config.toml
init_std_o = 0.0269
lr_head = 0.00496
train_tokens = 559000000
dataset = "wikipedia_en"
Each number is 200 + 40 x the weight over its row's rms, rounded and kept within 0 to 999. Layers, rows and columns count from 0. The size before them is the row's rms in percent of the matrix's.

# v: layer 7 attention value, 960x640, rms 0.0217, rows 262-319, columns 360-399
# o: layer 7 attention output (transposed), 960x640, rms 0.0269, rows 262-319, columns 360-399
# q: layer 7 attention query, 960x640, rms 0.0217, rows 320-343, columns 360-399
# k: layer 7 attention key, 960x640, rms 0.0217, rows 320-342, columns 360-399
v262,116,250,209,191,176,153,137,282,163,191,196,296,161,171,280,223,189,182,196,67,221,178,224,288,191,212,234,148,199,207,207,221,145,202,189,193,158,201,221,195,209
o262,106,186,184,206,190,180,145,223,199,226,164,174,131,247,172,231,213,258,243,244,193,209,211,261,160,174,184,206,248,222,157,203,137,198,188,213,272,219,181,187,193
v263,114,194,267,230,233,234,252,199,122,234,214,213,229,148,218,222,201,184,164,200,233,223,284,147,219,243,194,219,237,219,211,228,210,224,94,174,231,161,211,204,109
o263,105,232,226,138,177,190,203,180,248,216,167,209,283,194,169,234,171,181,283,190,237,197,124,248,172,159,217,161,161,177,203,200,161,217,235,217,168,231,193,185,224
v264,108,238,221,175,216,172,150,171,140,182,214,221,201,188,232,203,172,163,219,257,163,163,179,169,300,169,194,207,177,178,151,219,216,244,240,200,318,241,228,183,176
o264,102,174,207,227,169,206,264,207,172,237,230,218,145,228,194,170,156,191,145,196,244,215,234,181,190,203,198,183,213,171,159,222,235,250,158,192,216,214,237,200,188
v265,118,222,267,251,145,189,131,279,199,172,227,250,229,259,171,180,182,148,254,142,227,237,255,216,167,262,206,187,248,144,203,248,228,193,199,166,195,208,209,243,275
o265,110,220,141,214,236,211,181,132,183,146,172,243,218,201,157,292,173,230,224,173,253,223,193,155,213,208,135,159,238,188,213,264,248,208,244,245,216,237,219,227,210
v266,111,168,180,232,193,246,147,181,185,256,200,227,187,146,170,221,223,114,199,217,139,103,174,302,156,198,196,252,182,164,221,200,191,141,165,223,238,224,169,177,225
o266,110,138,216,135,282,136,269,163,186,134,214,266,178,209,180,149,236,249,220,230,268,179,239,85,161,174,181,206,174,164,154,213,230,189,234,136,236,195,177,223,124
v267,110,254,178,275,212,160,166,234,213,190,217,176,262,263,200,228,137,237,82,188,191,213,209,233,226,228,224,163,248,171,191,157,94,158,195,185,193,199,189,230,227
o267,100,224,201,181,210,239,267,194,196,223,175,187,132,211,157,149,284,140,195,181,229,195,157,166,239,201,266,233,176,231,236,214,210,187,204,219,177,213,158,202,209
v268,118,258,182,229,253,186,186,185,172,78,227,237,177,292,232,145,137,188,203,212,230,195,210,137,138,188,219,142,207,179,205,263,125,205,200,186,157,205,184,223,171
o268,111,223,165,182,284,105,142,192,224,225,206,173,221,133,230,222,193,269,255,211,172,255,217,240,241,207,197,247,229,179,185,183,213,197,132,173,219,241,201,150,264
v269,111,203,173,192,244,146,230,225,173,111,210,212,203,252,196,211,211,155,175,161,185,171,148,202,176,228,204,235,256,201,259,113,106,238,111,157,173,215,231,164,144
o269,109,222,165,243,166,281,212,118,218,255,217,267,198,190,212,208,128,191,212,233,242,166,218,222,326,217,155,190,198,177,202,224,277,186,235,237,167,242,165,214,267
v270,105,251,247,174,201,240,202,247,261,213,167,175,167,189,176,157,193,139,134,235,221,122,236,211,135,193,158,177,262,243,206,264,221,169,194,237,251,219,216,247,193
o270,102,166,240,187,277,206,261,173,140,112,262,316,133,233,253,192,120,194,247,215,242,208,207,239,209,210,156,214,237,135,179,170,159,196,238,190,171,254,179,198,134
v271,120,234,174,213,153,137,206,274,227,203,292,239,162,173,205,185,236,221,194,279,255,226,163,240,233,244,152,216,134,246,232,197,198,208,318,158,204,170,208,228,189
o271,109,179,161,165,190,219,171,163,228,229,179,139,216,205,130,205,232,228,309,155,185,193,238,217,240,175,203,235,200,216,127,147,143,152,179,213,266,285,182,128,145
v272,106,212,177,202,210,133,219,216,206,180,148,202,176,155,242,230,210,197,207,186,148,183,227,264,179,270,184,262,194,219,170,140,176,158,187,244,138,245,203,250,191
o272,102,235,249,201,197,244,182,184,173,223,189,211,171,169,201,167,262,204,178,222,164,299,179,200,264,187,220,128,166,201,149,257,228,130,260,219,207,163,99,162,188
v273,105,217,195,184,166,291,181,157,171,140,189,253,221,165,229,140,212,324,188,219,124,187,182,239,254,207,202,203,188,188,219,238,218,236,220,243,188,188,276,214,144
o273,100,171,231,239,140,266,157,212,179,259,225,179,201,196,108,244,214,209,111,214,207,152,183,220,197,201,205,169,191,205,179,232,200,138,180,193,231,253,152,291,186
v274,106,209,200,278,220,221,181,156,151,196,259,208,129,236,230,275,163,201,175,178,225,209,192,121,163,242,196,177,207,133,223,250,135,257,183,195,154,211,217,241,197
o274,104,180,211,204,191,246,147,184,225,158,222,257,210,120,195,246,190,215,265,127,144,223,219,198,225,199,140,197,178,230,211,185,271,197,200,199,182,253,201,203,190
v275,116,204,160,179,228,204,222,164,218,100,175,171,270,172,200,197,160,142,242,173,151,126,209,119,167,263,158,328,179,266,220,160,201,197,212,133,163,177,238,132,242
o275,108,184,193,177,185,177,168,153,141,218,239,202,172,268,265,217,167,209,241,228,235,218,185,155,256,149,174,174,208,159,225,200,184,224,205,178,279,170,233,216,229
v276,104,162,231,171,178,252,193,216,159,230,257,154,169,196,214,136,209,187,223,201,235,217,189,274,201,157,244,184,230,245,217,259,208,242,205,212,278,184,140,214,143
o276,101,268,192,245,247,163,260,213,225,216,248,225,228,262,184,213,201,238,254,227,211,227,210,171,194,191,186,239,154,212,158,158,292,247,204,202,183,249,235,189,202
v277,109,177,176,269,173,182,209,190,191,209,230,194,216,254,212,191,249,154,209,245,235,247,248,197,164,176,195,219,203,281,167,203,282,161,226,184,183,179,209,197,130
o277,104,202,192,201,169,179,205,226,120,224,158,201,200,161,158,217,182,161,263,210,79,195,189,214,243,205,224,158,278,193,206,240,197,245,202,196,216,222,219,133,178
v278,108,172,188,154,199,200,276,206,178,166,204,246,214,213,207,149,190,241,112,204,287,219,262,174,215,183,175,214,136,257,243,270,177,188,246,262,131,242,152,241,184
o278,105,164,173,204,229,210,190,158,256,292,204,229,177,279,210,203,242,235,185,208,149,293,208,252,221,157,190,133,220,130,244,165,199,160,248,97,262,151,167,172,211
v279,107,243,263,282,215,200,204,196,151,258,206,197,245,244,197,202,175,197,219,188,162,176,206,202,134,233,224,224,208,170,190,184,186,201,252,282,184,176,211,162,268
o279,104,261,99,160,188,188,242,110,240,126,198,220,238,214,234,210,227,126,234,185,225,204,172,154,218,175,272,258,138,213,210,126,202,239,209,213,198,175,228,199,194
v280,111,195,184,187,168,254,212,162,306,144,286,140,190,183,267,228,202,244,233,193,227,270,220,207,206,207,205,229,262,175,188,195,154,193,208,205,219,194,215,188,185
o280,108,231,195,207,137,203,249,246,172,194,189,249,224,187,213,139,155,222,173,232,195,145,258,195,159,238,239,217,175,216,208,174,213,215,256,157,263,236,146,145,181
v281,112,232,208,85,219,216,159,201,266,239,235,158,183,215,132,187,288,154,228,191,216,259,190,237,137,227,231,227,173,200,185,236,190,225,209,243,239,282,254,221,215
o281,101,182,217,146,174,212,228,254,251,188,254,176,183,135,275,244,141,192,186,232,211,183,172,187,222,242,161,209,217,223,163,182,198,219,169,210,140,179,158,88,168
v282,109,207,155,215,221,225,257,208,160,166,205,245,111,258,195,267,274,234,152,206,250,245,257,174,166,219,142,214,235,200,249,244,213,250,216,246,212,201,183,226,207
o282,101,111,217,140,168,238,194,222,242,294,240,168,258,192,170,219,157,178,199,192,222,233,133,147,208,240,218,171,194,207,180,223,223,216,192,190,138,181,215,261,230
v283,109,225,167,139,203,288,202,238,166,223,159,133,222,133,81,215,178,245,215,245,238,153,97,174,229,280,272,175,253,192,220,275,278,167,181,204,269,149,204,214,215
o283,106,225,188,284,231,133,194,243,204,222,272,184,245,238,207,165,169,185,160,129,210,206,176,235,233,159,193,193,144,231,188,194,177,235,272,136,165,229,170,188,182
v284,109,213,219,205,263,189,198,188,190,194,235,219,197,190,216,186,238,193,163,190,198,247,259,215,198,217,180,178,192,166,193,218,170,202,256,123,224,225,132,203,161
o284,105,176,261,211,166,244,206,218,133,237,196,184,265,170,200,233,187,149,192,226,173,284,213,320,228,138,170,160,181,194,162,234,168,199,179,219,256,216,170,106,216
v285,119,213,180,262,166,184,189,240,237,185,155,183,135,190,195,177,173,190,178,227,205,166,191,260,212,117,125,236,127,239,215,229,238,123,211,207,223,183,237,215,210
o285,110,150,171,175,219,175,145,213,218,164,222,117,150,224,217,153,207,187,189,160,186,184,189,173,194,240,220,175,228,152,186,200,243,176,222,234,183,162,161,163,220
v286,112,169,231,202,196,269,188,239,203,192,170,260,128,210,225,197,100,160,121,186,253,230,182,219,123,151,143,219,219,147,223,164,209,214,145,132,170,236,207,292,213
o286,108,191,181,235,270,236,250,186,173,91,193,211,223,141,174,268,180,306,201,194,228,215,182,188,260,166,197,120,193,179,171,241,194,167,245,199,156,172,228,214,235
v287,107,208,170,202,161,230,188,224,140,229,122,267,248,192,210,244,155,263,139,145,211,244,216,144,289,215,203,191,234,135,173,239,266,208,189,254,204,136,172,196,137
o287,103,115,172,225,150,220,205,279,273,259,219,132,213,179,171,151,180,155,265,233,245,205,153,214,129,221,210,191,206,214,161,210,222,205,189,201,117,231,296,210,161
v288,121,187,186,197,148,239,211,176,233,194,221,214,211,203,171,167,244,151,185,200,187,271,203,181,174,254,252,309,159,167,189,224,238,224,239,282,191,149,239,211,212
o288,115,170,190,181,204,211,153,197,208,200,288,256,163,184,171,230,129,195,115,211,165,207,160,224,253,157,183,154,227,146,151,219,194,158,146,124,162,195,172,188,158
v289,119,170,165,216,129,133,118,216,240,195,211,215,236,211,250,173,148,156,235,157,156,192,136,201,194,201,258,143,209,282,231,213,233,201,201,214,185,236,310,202,210
o289,112,201,281,160,193,219,127,172,259,239,162,178,198,191,208,214,189,209,181,218,218,125,185,228,158,165,163,227,241,144,161,209,164,219,186,232,174,238,193,206,218
v290,110,215,175,158,242,258,225,193,232,225,150,219,198,268,176,184,157,206,236,220,204,179,193,171,231,251,152,196,229,194,168,187,181,179,225,234,158,240,220,218,198
o290,107,172,161,245,121,237,254,249,144,240,166,188,254,233,177,237,221,141,145,151,215,242,166,247,162,139,254,192,223,196,269,211,211,254,268,228,167,234,241,157,152
v291,107,224,208,196,118,174,140,184,186,157,259,220,243,150,248,286,135,139,211,212,198,192,215,161,158,202,166,232,132,264,247,235,243,253,189,174,175,214,243,219,212
o291,102,251,152,185,255,277,195,273,297,195,228,178,153,156,178,148,220,211,239,214,227,252,241,272,265,208,255,180,298,175,240,184,164,171,166,237,165,204,149,268,117
v292,111,125,241,212,161,171,193,229,191,137,158,245,163,234,202,213,212,234,169,250,112,124,193,202,165,169,171,270,291,126,162,195,181,233,194,189,196,170,140,149,206
o292,110,241,207,217,205,246,210,179,233,101,203,196,249,156,180,118,185,203,238,186,143,211,208,218,206,224,209,179,62,272,216,255,196,182,155,167,218,168,170,265,236
v293,111,234,208,261,177,182,171,142,212,198,193,303,185,172,195,191,247,177,231,244,200,254,203,167,253,214,223,125,169,254,211,188,220,65,208,227,252,209,198,170,215
o293,108,181,201,227,140,197,207,232,178,242,97,128,213,177,139,218,134,246,167,202,178,166,168,219,159,227,170,251,209,176,193,230,212,245,206,239,138,186,202,238,151
v294,116,184,212,260,192,198,221,208,138,236,179,281,156,203,156,210,286,151,219,238,181,238,165,262,212,159,181,249,198,239,226,204,241,187,196,150,227,143,194,206,169
o294,107,235,192,146,273,167,210,198,141,217,221,202,221,225,189,168,168,315,216,145,214,210,193,300,167,248,229,184,143,108,222,232,187,227,155,270,214,213,197,231,258
v295,113,207,199,258,193,128,229,186,128,222,204,210,216,201,178,129,209,222,221,199,198,228,237,165,225,171,188,201,281,160,228,217,182,187,137,200,200,128,134,197,194
o295,104,270,238,220,218,255,251,218,220,158,220,200,218,213,213,199,225,198,215,249,274,214,185,217,269,235,251,218,151,204,162,205,206,232,256,199,248,233,209,175,205
v296,117,181,214,201,184,240,190,196,170,248,210,167,122,181,211,166,178,242,119,223,194,230,309,192,288,201,198,167,216,212,238,228,148,260,175,236,129,167,105,177,151
o296,109,151,153,202,157,133,159,195,203,234,269,234,271,207,245,226,191,267,197,189,177,149,179,248,161,177,248,240,229,186,238,77,218,225,194,152,259,203,188,154,156
v297,115,185,154,241,167,241,173,143,196,249,125,189,245,198,216,186,144,230,162,194,204,244,234,197,198,179,192,165,190,172,259,211,197,213,194,252,240,150,258,223,179
o297,102,189,200,197,278,223,184,248,168,197,232,189,187,196,235,192,146,196,251,239,215,236,132,210,186,223,242,191,271,182,215,294,194,257,207,173,179,276,112,189,168
v298,121,160,150,227,138,276,264,235,259,210,216,178,221,205,229,224,208,150,187,156,201,215,217,214,161,238,207,223,263,185,252,225,263,243,208,182,187,182,215,160,247
o298,113,207,185,219,236,176,218,193,194,207,146,240,142,192,189,262,191,196,207,242,221,201,162,180,227,159,187,228,194,176,159,142,98,163,214,154,188,210,185,122,136
v299,106,220,132,171,96,233,297,178,224,207,208,114,267,262,154,146,243,190,230,197,237,124,185,249,214,224,207,231,258,209,199,123,213,237,188,237,157,133,211,148,213
o299,100,144,233,209,274,239,183,100,216,218,273,275,193,250,193,236,214,162,208,79,201,195,149,225,155,197,231,191,183,141,194,296,184,174,183,237,227,172,234,153,237
v300,113,216,272,195,224,207,193,256,205,127,211,240,221,192,234,182,183,165,282,118,198,200,189,186,153,276,220,209,157,194,206,218,243,169,249,229,92,211,222,151,261
o300,107,165,183,177,258,188,251,159,228,204,207,177,174,179,279,191,164,218,188,215,196,189,221,193,208,147,174,204,180,208,203,135,188,246,151,206,235,183,166,196,176
v301,106,234,215,175,238,178,171,273,164,181,231,174,210,282,181,236,168,193,140,208,238,198,198,143,205,208,144,185,138,207,252,171,163,145,172,141,212,177,137,270,221
o301,102,167,192,233,172,230,259,206,137,246,165,185,129,208,203,137,174,161,198,180,203,168,145,220,172,160,246,202,247,201,171,118,188,228,235,238,185,163,274,178,252
v302,109,306,235,240,209,259,112,231,157,189,270,218,203,239,207,186,157,136,209,227,188,206,189,251,231,223,175,194,183,159,186,230,305,195,235,181,231,210,144,195,218
o302,107,140,121,137,208,203,237,171,179,202,150,254,207,233,179,247,200,206,197,141,213,172,178,256,171,180,209,245,210,175,183,161,179,269,170,207,289,241,235,155,132
v303,106,242,151,212,132,256,172,128,221,217,198,231,173,181,226,202,206,203,200,210,238,187,151,194,202,161,171,277,224,223,202,228,214,309,210,286,223,171,144,198,178
o303,106,238,203,191,177,121,130,265,180,208,256,128,260,235,199,201,209,254,186,203,212,247,220,175,223,204,256,114,173,202,272,175,236,164,111,200,213,171,164,278,230
v304,115,277,170,178,234,199,236,189,232,196,185,144,198,202,251,133,170,227,165,240,213,207,197,217,172,237,242,203,217,139,213,242,108,206,159,248,176,149,240,175,267
o304,107,210,194,192,191,148,169,181,98,184,174,224,221,194,144,217,207,242,209,162,179,152,219,155,166,148,165,281,207,193,197,151,293,191,174,235,271,218,212,227,160
v305,106,67,234,161,164,235,241,218,110,129,242,157,166,167,192,184,225,218,219,230,163,138,205,175,210,206,228,209,165,207,235,135,240,167,200,319,215,161,209,251,224
o305,105,269,173,173,226,174,215,177,202,259,208,260,198,136,190,122,110,131,144,175,195,208,181,195,168,175,190,216,182,252,168,201,148,212,201,135,196,153,121,203,211
v306,119,257,185,219,204,188,193,250,237,213,107,234,206,283,147,188,178,143,192,263,115,177,173,186,195,190,168,188,253,266,218,236,202,152,208,236,193,218,241,178,231
o306,111,123,212,217,138,239,173,144,150,218,196,219,208,236,280,229,225,229,208,152,306,177,174,207,189,188,155,168,240,183,149,193,228,209,186,190,211,162,265,207,290
v307,107,250,201,256,243,150,214,283,164,147,185,184,249,187,170,204,184,212,216,243,270,161,159,246,251,198,204,210,209,138,224,179,187,194,194,124,192,190,162,259,209
o307,104,231,172,236,218,254,239,228,183,222,206,222,203,195,175,206,166,134,203,191,254,252,190,110,188,145,255,181,206,318,230,166,137,219,249,194,242,215,229,175,235
v308,102,154,192,157,268,130,178,250,206,161,141,198,152,231,219,234,266,212,124,155,135,220,269,151,200,164,256,244,247,196,195,228,194,115,219,215,270,222,175,167,158
o308,100,155,263,226,182,251,179,173,168,185,154,198,151,220,198,159,180,182,210,194,209,192,171,185,251,222,154,122,146,271,161,159,208,199,185,263,263,164,174,214,196
v309,113,199,147,149,143,280,196,179,219,152,161,201,172,202,197,162,245,167,167,154,202,114,168,273,236,129,184,250,209,194,251,248,203,230,184,162,192,226,187,191,177
o309,109,121,178,246,210,194,201,195,198,232,273,140,207,235,202,293,241,290,148,189,255,239,256,211,106,223,173,204,134,149,222,125,235,143,176,223,252,158,267,186,187
v310,111,222,167,180,148,190,254,214,200,206,176,230,220,210,97,159,175,214,163,216,231,199,144,178,192,155,260,268,233,249,211,244,217,260,141,176,186,167,308,197,153
o310,105,160,264,151,230,182,259,102,175,269,195,222,126,189,280,257,256,141,233,235,234,185,181,218,271,179,217,148,193,174,171,224,173,203,281,171,154,260,165,211,220
v311,109,63,212,123,198,262,191,243,294,160,256,202,223,193,155,238,213,163,214,176,208,164,188,217,250,153,293,141,230,238,188,200,229,178,181,251,172,209,187,240,218
o311,104,248,222,214,211,204,191,161,244,206,211,229,228,230,223,213,209,211,156,233,232,157,177,188,119,160,167,213,224,134,96,227,210,289,190,178,213,178,150,188,183
v312,112,183,270,159,251,195,157,272,230,192,159,205,210,157,261,207,260,227,214,221,194,257,169,162,221,234,204,206,146,274,229,148,187,163,193,229,235,234,208,170,193
o312,108,225,121,210,168,188,131,201,240,218,242,274,179,216,184,161,159,215,145,196,148,172,212,224,243,113,146,198,248,159,195,240,198,178,168,197,146,170,199,157,201
v313,113,217,180,194,198,208,244,205,249,255,201,181,261,185,184,139,261,262,193,226,165,182,233,192,166,207,256,202,149,219,183,238,208,255,153,238,176,150,261,243,257
o313,109,255,189,195,212,160,164,207,207,192,164,199,231,237,135,165,198,154,136,197,237,186,209,227,160,232,230,207,207,143,233,213,196,199,211,154,196,130,115,169,194
v314,107,182,197,205,316,197,237,146,200,243,186,164,142,209,209,161,138,203,254,193,176,225,188,213,198,145,188,240,244,185,183,215,172,230,94,150,281,173,197,222,200
o314,101,154,198,126,149,208,319,167,202,180,253,235,288,228,231,253,243,158,143,310,257,185,248,188,173,184,179,192,173,214,185,159,223,152,269,198,142,203,190,138,259
v315,117,191,156,193,232,191,216,217,241,196,152,204,152,203,124,116,209,189,233,200,204,254,203,224,227,188,209,241,280,231,125,232,224,283,150,169,131,143,180,176,193
o315,111,282,169,258,233,192,262,153,236,158,196,229,196,223,205,190,253,285,203,235,220,203,224,101,216,250,151,205,183,213,309,215,200,148,168,197,181,187,174,172,167
v316,119,200,198,137,147,234,224,196,234,176,173,191,187,247,195,196,185,165,223,181,151,231,182,182,220,116,216,256,173,215,231,165,194,188,223,178,158,134,197,140,299
o316,108,192,191,246,239,184,230,158,205,204,181,138,192,170,168,216,263,177,234,167,232,152,156,229,161,216,219,129,229,182,240,157,169,182,182,141,231,172,123,234,230
v317,113,202,233,216,217,188,143,212,237,205,127,187,172,208,245,182,185,209,164,228,176,265,196,199,199,139,239,204,282,155,228,222,234,170,207,166,208,253,260,192,209
o317,105,166,188,201,215,237,262,170,177,154,254,178,213,218,189,244,217,191,183,247,179,212,220,245,230,218,244,164,150,166,193,238,162,209,132,196,230,194,193,187,280
v318,117,229,203,183,218,237,222,166,244,217,175,191,203,176,206,137,246,202,229,203,195,192,242,238,157,277,159,176,201,79,192,157,272,222,196,179,215,197,221,170,239
o318,109,195,214,195,322,260,216,269,230,182,191,173,169,284,224,279,152,190,258,175,187,200,164,149,236,144,243,257,203,200,141,197,173,223,125,211,201,194,279,183,122
v319,117,247,143,150,159,197,247,183,231,285,198,205,239,271,167,174,190,153,210,230,174,180,222,186,190,259,223,199,250,209,204,223,243,153,197,199,181,166,182,238,237
o319,111,183,206,145,176,199,141,208,198,248,210,141,169,178,171,189,261,219,146,193,209,204,214,231,104,187,118,254,197,130,173,153,136,214,192,158,192,262,188,223,157
q320,097,159,246,231,261,274,267,178,173,147,125,174,205,224,235,222,159,173,242,169,187,222,235,194,202,211,203,203,145,224,167,191,180,94,208,199,184,222,176,150,205
k320,096,194,232,228,215,156,261,234,225,213,243,166,171,201,144,127,232,252,216,138,190,224,177,221,144,143,226,208,261,287,219,228,211,210,170,195,238,284,210,213,159
q321,100,211,160,166,149,212,178,236,192,172,206,221,223,184,210,221,202,146,215,261,313,211,275,169,200,217,185,255,206,202,209,192,229,225,223,262,143,219,180,222,212
k321,094,225,239,201,277,212,253,184,124,231,239,214,280,160,200,221,158,180,265,176,206,216,253,140,184,185,282,190,180,227,160,177,194,176,285,145,205,210,141,129,200
q322,098,125,226,204,254,200,197,209,175,197,146,235,243,192,182,158,211,162,143,188,202,130,136,174,169,180,214,229,197,174,152,200,146,177,241,209,180,187,232,216,185
k322,100,110,242,202,213,284,185,182,234,205,267,130,241,142,168,180,178,206,249,223,234,131,247,182,141,153,199,206,144,223,181,149,186,265,196,132,230,228,176,147,277
q323,097,245,106,218,134,274,205,153,153,199,244,78,223,216,168,215,202,189,166,176,234,163,226,197,216,190,274,231,261,183,257,244,210,215,188,186,315,243,278,314,160
k323,100,195,229,268,154,170,120,119,229,217,182,189,297,171,232,246,225,191,218,219,235,179,249,197,208,166,140,283,149,187,251,266,226,276,208,224,255,186,199,198,227
q324,100,206,175,239,238,230,102,226,141,199,291,197,212,196,260,200,269,168,130,160,193,153,193,229,155,137,152,172,227,194,207,177,229,183,223,271,188,269,263,279,243
k324,101,244,198,264,133,297,135,206,184,194,165,163,270,224,243,245,218,188,252,176,218,157,234,198,223,200,182,212,205,166,243,167,155,204,148,229,159,217,157,243,189
q325,103,171,210,181,195,158,131,218,203,179,257,170,173,167,101,203,205,190,166,195,275,205,167,281,217,226,178,108,218,126,190,220,161,172,129,185,219,155,140,186,254
k325,103,252,195,203,224,213,197,248,185,158,188,178,226,217,128,253,166,183,167,195,191,154,235,209,195,212,209,221,239,199,142,238,147,172,271,137,279,174,228,132,186
q326,100,188,184,105,250,143,185,269,195,210,227,216,188,224,296,183,136,213,202,255,275,216,206,236,151,190,202,167,199,245,201,262,224,175,197,173,243,161,209,278,209
k326,100,224,269,136,186,154,273,184,259,159,181,175,185,223,212,131,185,220,202,93,243,216,160,198,161,231,148,273,184,208,138,178,212,225,193,140,215,181,202,172,240
q327,105,143,162,307,173,175,278,214,197,210,250,230,180,141,200,145,204,105,248,190,205,236,97,250,215,252,172,154,183,196,184,206,240,223,243,132,156,170,163,277,127
k327,105,162,225,216,207,205,159,179,173,235,169,209,252,184,259,246,223,138,217,275,260,228,200,199,214,243,267,258,213,173,162,215,189,200,262,255,221,129,125,196,139
q328,103,276,171,149,185,249,161,229,206,228,216,173,118,289,212,222,192,186,185,207,257,193,270,204,187,242,190,194,249,254,211,226,247,219,175,247,252,182,204,223,237
k328,108,193,208,201,184,198,206,139,107,173,161,205,239,239,240,184,199,173,250,164,190,254,156,189,250,250,240,131,200,164,198,200,245,199,249,221,243,195,167,178,193
q329,107,180,165,206,60,145,231,217,199,211,160,201,211,134,197,290,194,142,158,254,156,243,165,102,294,221,204,147,164,187,215,234,300,242,261,174,197,206,123,205,231
k329,100,250,168,220,199,218,185,165,220,124,205,204,208,224,184,302,208,195,159,192,242,186,223,157,230,177,229,236,194,188,162,236,161,179,146,179,210,173,236,271,166
q330,095,225,200,252,190,204,167,163,263,238,194,227,187,237,182,231,167,233,157,202,219,260,199,202,97,125,193,158,213,238,231,253,227,215,216,94,215,181,207,180,206
k330,101,295,156,199,221,216,184,187,221,202,148,125,296,227,198,223,194,243,169,255,204,218,174,210,173,198,161,189,118,148,150,186,226,171,225,205,187,236,245,220,156
q331,095,183,174,217,192,239,175,229,201,216,246,261,185,225,232,192,193,180,197,195,206,178,190,185,168,203,180,199,187,214,200,137,216,184,256,261,201,171,206,197,205
k331,091,238,158,163,194,232,143,164,187,199,232,234,194,170,204,222,198,146,157,217,281,216,226,226,151,142,233,214,249,187,144,153,212,174,209,249,209,161,253,270,211
q332,104,180,196,137,237,282,180,207,211,250,194,206,176,154,250,121,234,222,148,170,181,221,231,192,105,165,188,168,147,133,213,196,199,190,270,214,179,204,216,137,222
k332,098,196,194,153,192,216,126,262,222,218,164,215,227,279,170,115,222,192,203,129,198,248,199,290,176,236,169,191,202,154,232,168,162,299,185,252,157,179,196,199,116
q333,093,170,169,230,162,243,241,161,212,225,213,168,209,144,184,125,94,155,167,220,182,231,190,195,163,222,257,280,223,132,185,164,232,118,169,227,158,134,258,169,117
k333,091,151,238,198,194,181,137,144,212,244,136,275,217,112,255,205,192,187,165,230,202,161,145,184,221,199,193,237,159,165,191,219,183,239,214,256,270,157,142,179,150
q334,097,178,226,251,197,229,217,235,157,185,173,154,177,220,228,196,201,161,267,221,146,326,184,265,150,192,214,153,192,295,225,192,212,224,142,201,199,231,265,283,260
k334,095,123,259,185,229,220,252,168,124,142,229,146,194,222,224,251,180,198,277,282,147,204,178,256,229,219,198,162,135,230,148,213,207,201,188,199,222,207,210,159,169
q335,103,177,200,240,215,267,175,217,235,213,205,208,180,192,183,170,205,228,231,164,142,193,171,201,228,218,158,215,229,191,170,171,259,173,189,252,199,226,240,195,207
k335,099,189,263,168,187,138,206,219,260,137,190,212,207,238,129,224,239,219,258,213,215,197,144,180,170,166,186,264,186,237,272,147,243,199,216,239,163,198,161,197,188
q336,096,177,197,206,128,128,262,191,250,169,169,202,186,197,164,277,206,214,254,131,169,231,174,197,182,231,201,202,171,318,203,173,181,165,183,161,189,182,217,222,219
k336,096,179,212,182,133,170,191,222,251,136,226,251,208,233,334,257,204,238,227,196,211,181,212,141,178,232,243,168,198,248,178,221,129,168,189,183,129,180,228,178,196
q337,096,152,170,202,244,280,270,254,174,249,243,173,195,225,244,127,174,195,214,223,170,162,250,204,168,221,274,144,198,198,169,189,132,180,181,193,245,267,187,241,261
k337,095,170,247,243,209,187,165,268,203,189,176,172,180,125,239,179,158,279,181,188,170,212,204,282,212,246,233,242,202,239,224,182,168,303,134,158,208,220,181,210,256
q338,099,173,197,245,223,158,207,165,179,90,235,220,194,186,177,187,227,195,215,221,183,222,207,202,232,177,176,231,231,219,178,228,176,265,162,197,283,164,157,201,172
k338,096,136,248,150,217,176,196,144,330,109,202,225,231,144,236,234,226,247,241,194,143,180,223,258,249,184,191,138,238,156,174,199,140,293,226,250,162,178,217,211,216
q339,099,179,170,173,245,138,213,239,151,228,234,255,259,288,182,171,186,183,164,173,164,205,159,176,186,181,258,259,163,214,199,192,275,175,232,167,187,150,215,153,258
k339,100,198,184,175,200,145,260,157,134,207,210,227,202,260,141,209,220,233,221,188,171,233,178,194,275,229,220,202,272,230,172,183,248,216,204,199,223,196,239,212,185
q340,100,163,177,168,145,187,159,186,231,186,160,224,211,261,196,268,235,166,141,259,221,201,160,259,242,177,184,287,178,213,220,172,223,193,164,237,176,222,190,183,285
k340,101,126,157,214,213,194,229,250,172,212,152,186,235,228,189,168,199,233,181,218,209,214,217,264,177,133,200,255,184,135,177,176,262,163,261,245,201,243,226,246,201
q341,102,129,131,312,178,195,185,213,193,192,124,186,195,218,277,163,215,173,172,236,155,225,193,150,207,172,233,162,193,149,151,147,153,204,216,176,228,187,241,195,170
k341,099,169,130,213,206,165,136,178,251,168,233,165,217,144,152,105,244,211,130,297,225,169,223,230,223,156,211,209,209,128,278,232,202,179,155,162,248,211,164,223,186
q342,097,159,218,174,130,133,197,227,238,163,212,267,164,294,210,201,137,119,116,180,244,235,212,298,225,230,171,272,191,187,219,188,167,187,231,268,254,225,187,242,184
k342,098,174,221,239,185,194,184,120,248,294,178,207,260,178,229,208,203,197,265,237,269,205,157,201,168,157,137,151,200,199,236,192,228,275,240,206,126,248,187,149,260
q343,098,213,143,192,180,220,185,200,229,165,161,223,233,239,229,157,131,216,224,217,233,214,189,184,272,213,195,252,176,179,186,172,171,209,271,212,278,323,134,174,265